{
  "d_model": 256,
  "head_dim": 64,
  "d_mlp": 512,
  "positions": "rope",
  "qk_norm": false,
  "init_std_up": 0.0316,
  "optimizer": "muon_variant",
  "lr_head": 0.00534,
  "grad_clip": 1.0,
  "warmup_steps": 200,
  "decay_shape": "linear",
  "seq_len": 1024,
  "train_tokens": 207700000,
  "dataset": "wikipedia_en"
}
Each number is 128 + 32 x the weight over its row's rms, rounded and kept within 0 to 255. Layers, rows and columns count from 0. Numbers have three digits each. The size before them is the row's rms in percent of the matrix's.

# layer 8 attention query, 256x256, rms 0.0609, rows 31-40,94-104,158-167,222-231, columns 128-255
105:092085119163079110145111145180106119102162127155094118128151157093089137167138124090076162094095149170102128065156155077153198111060175143141007120102104084142136127155100186159091122101163128102113161180149105175112134146153164121082148102100135101088085159098121104108131142175144122115101083151119157157123116122149140173127156149119137161137118128137100119105103118086105114141136
166:062101126146185147077117171105145125175106070115102133097096126147103115209143121133127132162124102125138140160115132138185110091179152112162149061167114106192082052153119126191154086188129168105144085099148068168175096168096078061079121093115140143091163118107092168137149139111093146122115127122135124140097121127099193122160062147124085134126133135165112129162116126169122170127139
116:155086141068186132097131140127150115156134135149165170126092180156179151229189123141069158133162107100109145153113130111179146096148143117153115112133069061146183107140094086173120064117144149081145131098148106149137180130114150109113150143158148111134121191192107165137155129082151095136121102087175156087116087178145149107162096112137087096083130079130117123157093129181158179119125
106:159125142143125131122129206139169107158152131101090125158092104162112096192179094074114087153121112173112124135108133109174159121157149120144189176130128077198097110142145109157129046158109152123150147112141078095135076178105114090061130112182171161113147077113106169104139081100098116141099129065108113088097163179109126083141114124175154134016096104182113171174104128202155071107121
110:085114112179128120075159153059109186113146143119121172176122160121145167134153150113112163150096146122136098105177128104099136126131133130134088058202107162157085137051114081152170134158150104100097162107060124138168113113112147136092165110129145129191161131108101116168115105110134144161079082114226118124126084135122173079119080135167115096146110075151172098140178174167133124114069
104:098144135122120129088138105127127050158100121178122101097116129134159173175126131132114166159097159165121124218113138159139141129134116140155109204124155103065156081071165111190217125154152134136122158116118115147125096167151152107138127120125100109105175151151117112178084098139095163125133117128175118079120095147138108108132132127145117078136060092064096160119091115131135165175110
099:158116139084092105162178130122086139085158158093117095129172136104108151089175157153148135160151108111113150147138147105127124123153106137127090120106098097096199128184143145089098156132088102168103160115148225105150137117087141176122170149081109158144145155077137105172123170153143155135192098136118069166169184151193146100137178171140200148152127086123113129145153069150108181171104
104:121079077117114138151106161052156115093139178155190135083123119118159132169173138114164146161117173147150124158125098147149135151118114177145133072161123139189172081103111130135179098215123124155097154127169099113087138082169039176109148121155091069126159125119069166141114093131117073097117145147146126123082138093128115113084148129139140138136105104164080082099167129126086136120154
106:126135119167162146131139216117078091160079152139127128077127076110164162124146192122151140148103136120142149152099127148165132102140108189121127107189145123098122158187144136124186082079104176131119153140070174109125140110127115163114118207149118115109135085167102176162087154096148158147118182083123162096114163142193114147141090140181130075132109127180138159172109158148119084120152
109:159131135129150105057147155139126118096102124067182091148206100124164120109094149089189095088163119208163080127149104138152128133133162100083174111139132169135136247078074139127156140098100093118126158146102134170179168083148141124097144071124065134166105182108133107137108183169166120122140175149135201092151129135130084181109152093151142092095164148143164158131150149133124088141139
098:096137156108054046132122078146108116111135101151133178170127134193123080095094116116110108144191107152141142097112100125129112140135157148122144121068150180149136084132107142132101155175135175138109123117161090153126135135171059162139097146142136146182188197154178162146129069117140152163175082133111126165120144164233070121092155116102131144126122120088099157056185151117158185149097
102:095135135124130103123148124129108158157170154157109151057115087149109125099125157144138141079082134113077168074092145079126109076116045151176089194096100136148127141128150070137131124178073077121094190113120077159095073106140162177211127134160086099139106077177143133122114167118092137171170061140108154123175162148118133122137107123116054131094088181130153086110099112110084147094122
084:122123162123108150117098124139144109120134147175074148142104104112087143135139084112174171186148112137076123113109095122150134083167147157079099097142143125188178130187147130104104111114172151068146074108154105170192105141133175055093150091160130158124138103138153208132151138131157122177139120172154130196098100108163083146120114118110162116193189166176103128107099165127116099151178
089:077094112141135147132154197108170125107159148071053139129123138109145107145152102084140124130137091125114130153111048146141144136170115094097133107151153119123151148146151112140138131152128164086120102093167108142199153111148138109037127097134157151133157127171121212100150170155122163091149069120115132128109088109174120141114127066105130135089136147124111186096085143126117112122157
072:126170105165114103103196129143158119131144087165133146108138126099107141146048158203156166106149126111102153114056075105114172125142110115091129111183108143172125103118092129170129097149162152174161131134144119185194080163139168093120181065125129143143041117113113148148080106104134156148095097112108068168085139112101127143119136169122109130167173133121093121162137116153143064182134
094:108147163173087122155076150188135146111106154188106136072095104146138148149204091124112091157117148188137073106120050078160095168089098162147086084073143156173133107141115114162125129125140155106140102123127103146130100155093155128103197101170162148097144150098150180147142146093055123183109037112150147141121138130137091109149124145200117137090188141130089120127089136101139094074102
100:125143137077172188101149159141147102168169131178093106077101175159138074175173189112138129125147107101118119102203159131182181118184148159102101117162116113110196132155086121144127129150115120072062132078160102095179091142120147111148101080160123173145134106186107130128078070086099167118158123101140184112113154131167150113147122101111177137177124131162150084073117202126111046159177
091:121122143137131113115176090166111106161106110068125127135197129167123102079076081148134081100149108169130097109144119087164114150107122102059146141117114156141023164094135072096144144148113109119068146092133132163109132181059117141151099133060141091099104145102092153154144095194088132152127081038108134143164123166149191132159152094139184104080104123060090139120128095118101173189140
108:107113127111135111121129128109112123172145150081154151184129133115102058118131131121135204112107164090137119115128187152104115115036155078173066092080071139128213081141191103171099118110098161150109110102069152162124108184160083170123124132068140147179111117067151122141142107178137077122140132120108102154161115128113120180130126156117100142094070068197167131134086110119155110140170
098:110093116094109165121131126163107108106128090167182146198133150083094142176191120099101118151168138145095103116129145068099152129221188163161170105062112157129135119209168146152114107060142139087109059137134190074123101129122081086157173093142119209100118086138158142107160084133133078133109098085154143129108118097094153137135124148125168148135140119092068143104130163160141125162138
103:121191170150202124083148124125133120120096138167168118190077152158113081122164134132171084117137160090118120060113114171120099137148093138080138124098170146085110108122159131191121155113109116064116160179138165162075132139130151144147154090103167163071149102142143114070130155112156145189164094135167140148126123115076155137111147094119095153123114178082131119180133116158127134201087
101:141133121148140088097069163159201141170140169155136161143126125097194196229131129104122203112109135135150114168120109132090175140113143108228099168187177084146146084118107134093125170071131115152065106106156133141139152152153113119150138207149157082117123057121115110085096082140134088155171165112116109119088134110102158125144157130136135174146098136150051088136125120112119115069143
106:145081142129154158117135112131127097116130183135086129129119148068139081143159079091148099151045130168143094098099077086118122109155129108162071165160130134070081139147090070149138108143177097115161134140164135018143115137099145100201165136162130138131146158177122097160127125123150099144165161165093122179148085095136116132123124096104103122105136134146133100114135177134069176104191
059:131168076170140156115120127155118106172086144170124131145125143122186130120090117127129160152073154150131134144106108118197192154138075132060124111087063157099085174130181115164161077094165122144135070108087165206105111083125118184119097083121126145160110120151151126169116085137134192165096116126160113184139156144093129190116108080141095154107173178135131150195124140065176145099094
078:122151079154163125087125093167138143140148100152086090134146150116177087120113175131118124119161120152153143199150120133164150106173116159075128090136124086118075200129153146168111110103107154091137100112094148175116119131084143125131191085119131131098161139146130186141123140071109169158110135145179018125086130177105181180114138075143140128108145166106140139158161140051153163129170
082:141143132115110151110160122131173142154130114105089146104103154138169118105049101086131151103114166137150137121079101130139134109189084144147116092071167116116137183183140140135105103127189114153143112142079168144117100121100110130119152142107092108088131175129202147152121091164072167164092086140148101171095144137088164125097133084139139211054130139105112173228132171044155159130120
096:141153087115109148145142134114105118123078106138139146163111097152172209134171150109089162127111180118155100100112118047125176159136105158122069135158136116044164144140136109147154139171163163139125110110076154129065120118151134154164159135121145151183160140130201096147134032130144138121117156137135144126129136159124148176144110096128109114090105174099123158200160162094093111104161
094:096114069148151115095181159097110124174106103129091186204157088142083080098130146161127140124068160156077140139051143150137091105136132126144133120076109082123160131113162128161189123114101128158126163196158159155124068121110165147110140120118090213159135103162162159122133101151090195148126125082157115149112186106148117119097179111151121111092165171119121112182096135091086098119152
080:139201119102145165129126171118099110142119172172150108117077150122180150149109198123136138102150157114140075144146138118165151145111148126076149115178133076122129129111096106101122163085116161108117090120112146096123156152131151115170130154131166090132149114076082105148162124128138082103139131108098080109178030085117113140078082099124176120097097115145128061110128125082120164119108
084:128143121144122227130166110177124125159134118107134104134126165079061122183123194120114091080109143131097123139168107136100113173095149104094076079106116137126128177099140103125118141170171151114080130136121069128112129086105081168124106220054126088133121186154070181088129120128182136091098070105161106062145147084126144107139154117104113121111154104096142117071095070124133193108099
090:136132092141144176116114075167085153201133141196116131135121059158106098093135138113127129092182186138180185207149149118146166134129078164119147120131100140088139110163221103095144157150161153151137109154117163143133115060123124115132093073100171150142160136080124094147078104118152145160111098182088135146174116140187161128099080072130143089109122085125105133165114095064074141071182
098:132092140139107089127149134132086099128134103182112115181165141095109099074108142081103120129108117154159142096124064107180176182097137084163125150089167114177127208166159081157139193121105116132096103129146126128104125129092159106169156076102169150091123141101174123062099082081113106111133102117184094181101160118128094141152163136135109190145170175141049142108143095175118151183137
106:123116141190131117179136116096161176164114133183117114187130134066116094133155125096127092120128093116133124124133135147032143094127151145094141178120114152148101079053138137109081153154161094161123134085092098145098114127123129125120093128115080136141131137166101100144135135156207116102131064149144137150135138146132119164098130103091143154128126092112180145124122175151139179153089
119:137174066144132136127128128135091112188138111155122155195117181156124159182192103119115176171119109075151119170098150143213118137194077132142103145082137066142173115167153118175134060117137140121158149095064101173149109197132123101112131140133115112102130119141099181201108128142155189144073086126152103134024154193134125094099101088159129166066149130152088135131121149172119115139083
096:138179033151134153141146155107100121173190124135143086141077158139109084174178108098056168131144105119155152096132082181122104161194174129162103173093136125163144148136152119228109093147108120123159110098088134178131141146137100050113126123153115165222154114151088189116104123116106183160105093143164144161069146150153133043120114130102089156105073150119133141171113099160133138090137
089:198140101132137148100082116172093125152140085148115141165074150160081173177112089069103123147129154075145092157129110180143122075132055155094111177041100122144130126212123133159132110146141179149154122099107109171163139138156178080128100162142123086124099190145137159188107054141118188113076120096139121124107139218108139093111137075160095112091165144119107117139121076129114149163133
084:139099168127150185121133123106136088182135128149191162157119183111186116105106123093073114119124144191146077151123107120126137125101137207098140148151127092141123107147164148160128107082090118151114117139136150166129081065152151099140139131148137125102167135158119202120065174077110111158086149099155052107103149165056074116088110122177115110154163152130193095193094120186093153167116
093:181127088147120115154114161158134146147130121151102160226067107170134137113196097094120157181135166094156102149145143170164091202177105165117184140123134125172167112101170103189131133118153135091107124092094116167106164111088125116100114106143145192127074119185171127104093106107101183132140085102143110067130099174169172141109187099152143128118106100105141146156148152120101149120134
093:092130161113132122108129089138144145095120118183090099098167144117062142127099100120111160154143113155104056113154122098126109094090130082122164117148096094120095154064138125084181159193170106166131186138147175136091177128142074117103122125139172169137106128057154140068178146124169102112113115163072092109158119133185176153101135129109152174140102095109120157161113057130157156094062
093:100101113128097152125115110163136121096144120146118162051126141073176066099170179129149118185117091092164153136142190188091144186100144106075107185125113074125127095122094158066202087098113155183114176146060126137131172113114158204116115131095159091127123120172131122152141119087112163130178126169130120137176100138094165166118084126165152094121129115163125128136153145112133158169087
098:121127104103128123150075108202121112100077161121093198149092118178104155098147155068105089085100133095100126240074077081154148172084141225138094141105112075113114158105131094146114124126110133144133124165128109083105072133121127094164166095155112147147140160140146160159139162069155113131122139131182128121082135196115138095125132102143104106109161164087124144104082135192109126122069
# layer 8 attention key, 64x256, rms 0.0584, rows 30-39, columns 128-255
099:124088132153165107151099136126102133090127127106110106133149144097135119070089136130197123122156155128122162171127160166108045114118160151186163097150075137101176143095126119126099135152162146117196109143107163057181080074169150114091119098102064116141072128132137127133134123122100159070125084106139150148159096112084108136064168198051145111133164131140120140120144136094077156194093
102:114120147170077121057072143097105171101061107106144132139097115160147134156176187082125131136109145155093096155108146092129142144174135119162201153157135118137138100142138123111083144145152145110109108074136109135169099095154143118123096195155170101079094128168126173149146134109086160113112137110159142134093122165160133092109133114163123117064132110083129161133122164132147131113120
100:100142118106159121054106171138104138176128111158129165168058159146081130196152141088098132122162141077116114201130089100166115141115105140165176118111140127163134138123116075134119095160177177112139134094106086123150154162130125087113143161195157089123164149201106123153128124127137165088097115093169127088075121158155098112106074111162124146140162136131145143094072070192129098114125
097:167120028096089126123083142133067086130074129113154181143086163189118157175186083143149089107136156144150134122116123103166112108147125119108137148156144076142146103155113153114141157143112134156143131101125104169162110137111137093151120141109114085133147122185098149169162112097156166096065148123087148144167095117104149133114115156132082139167104119144135099116116115106108107065163
091:134121124146142131076186196037181115163143164127104104091058152050101106166164132146090157123077099129100102154127057123149128097184165166149147114168114125123137123098151126110124130125065118077097127100113128098112113136121166098112147149139136100115178124119090135128099130118112136157156109152133136092111103199162114135094106077155158108161127105095217141121089038119101106109143
093:080092164120123131098128156179137099117137141166187114108129105175075110128138152095155130129154135062115137096163159168125089140148147136105139085113149120117062154149091188125130111162092111097108134105196133094187206154157071117133042190111149134126129140149111166122100140155126048150152148131093117142131130101106128139153147097057126122117137060145107116139097100216150118115146
097:131050087146080081118187171159121097077062079215106139115108104108161106133082145078135110132111113159101065090074080164146096099117065100209145155136161091147123122145117094188119140099161135109095139050125112080161169141126127086089120132119107087137150123123100146106124181162117126175096159106113185128095091116175141081151099130141097128117172088101167134138071105173098133128098
095:107106119148124205183094086105137126054117094112123079145133123076110115136165159056162090166148143071188155050137136207108151123132085161115140175152217117119163182114109120150143077108153125079136153175181103148126118101165177088110159112123158096136134179110123112124138189132138090114115144140075189115124126117088120117090144117096107116199099143098114097140071155164107142078145
094:130137090141135114206158108106113098093146118173049107173145113147164177142156129068115202153101118099064094141043103198161151145123141126167138166159119107159179096109129084133144139145061071075096087147123116153134064077105077097179099159167092171099149083152167106134107102132149114119112125104112160137108066126117115160163121163125085145125142180149129108106122161115136178094140
099:115173067129129120107101128181169130095114080136124119083083164217196126133109136134130165139146088094135096155142131103154168066188114117123150110108157081188151155128086127092147093121115163143104123102102149113163150126165098077074147182117118114156100104127138116094095093137080150121130125088177142147128157108084188116098093170109156148160181185143101193099108106124145144097136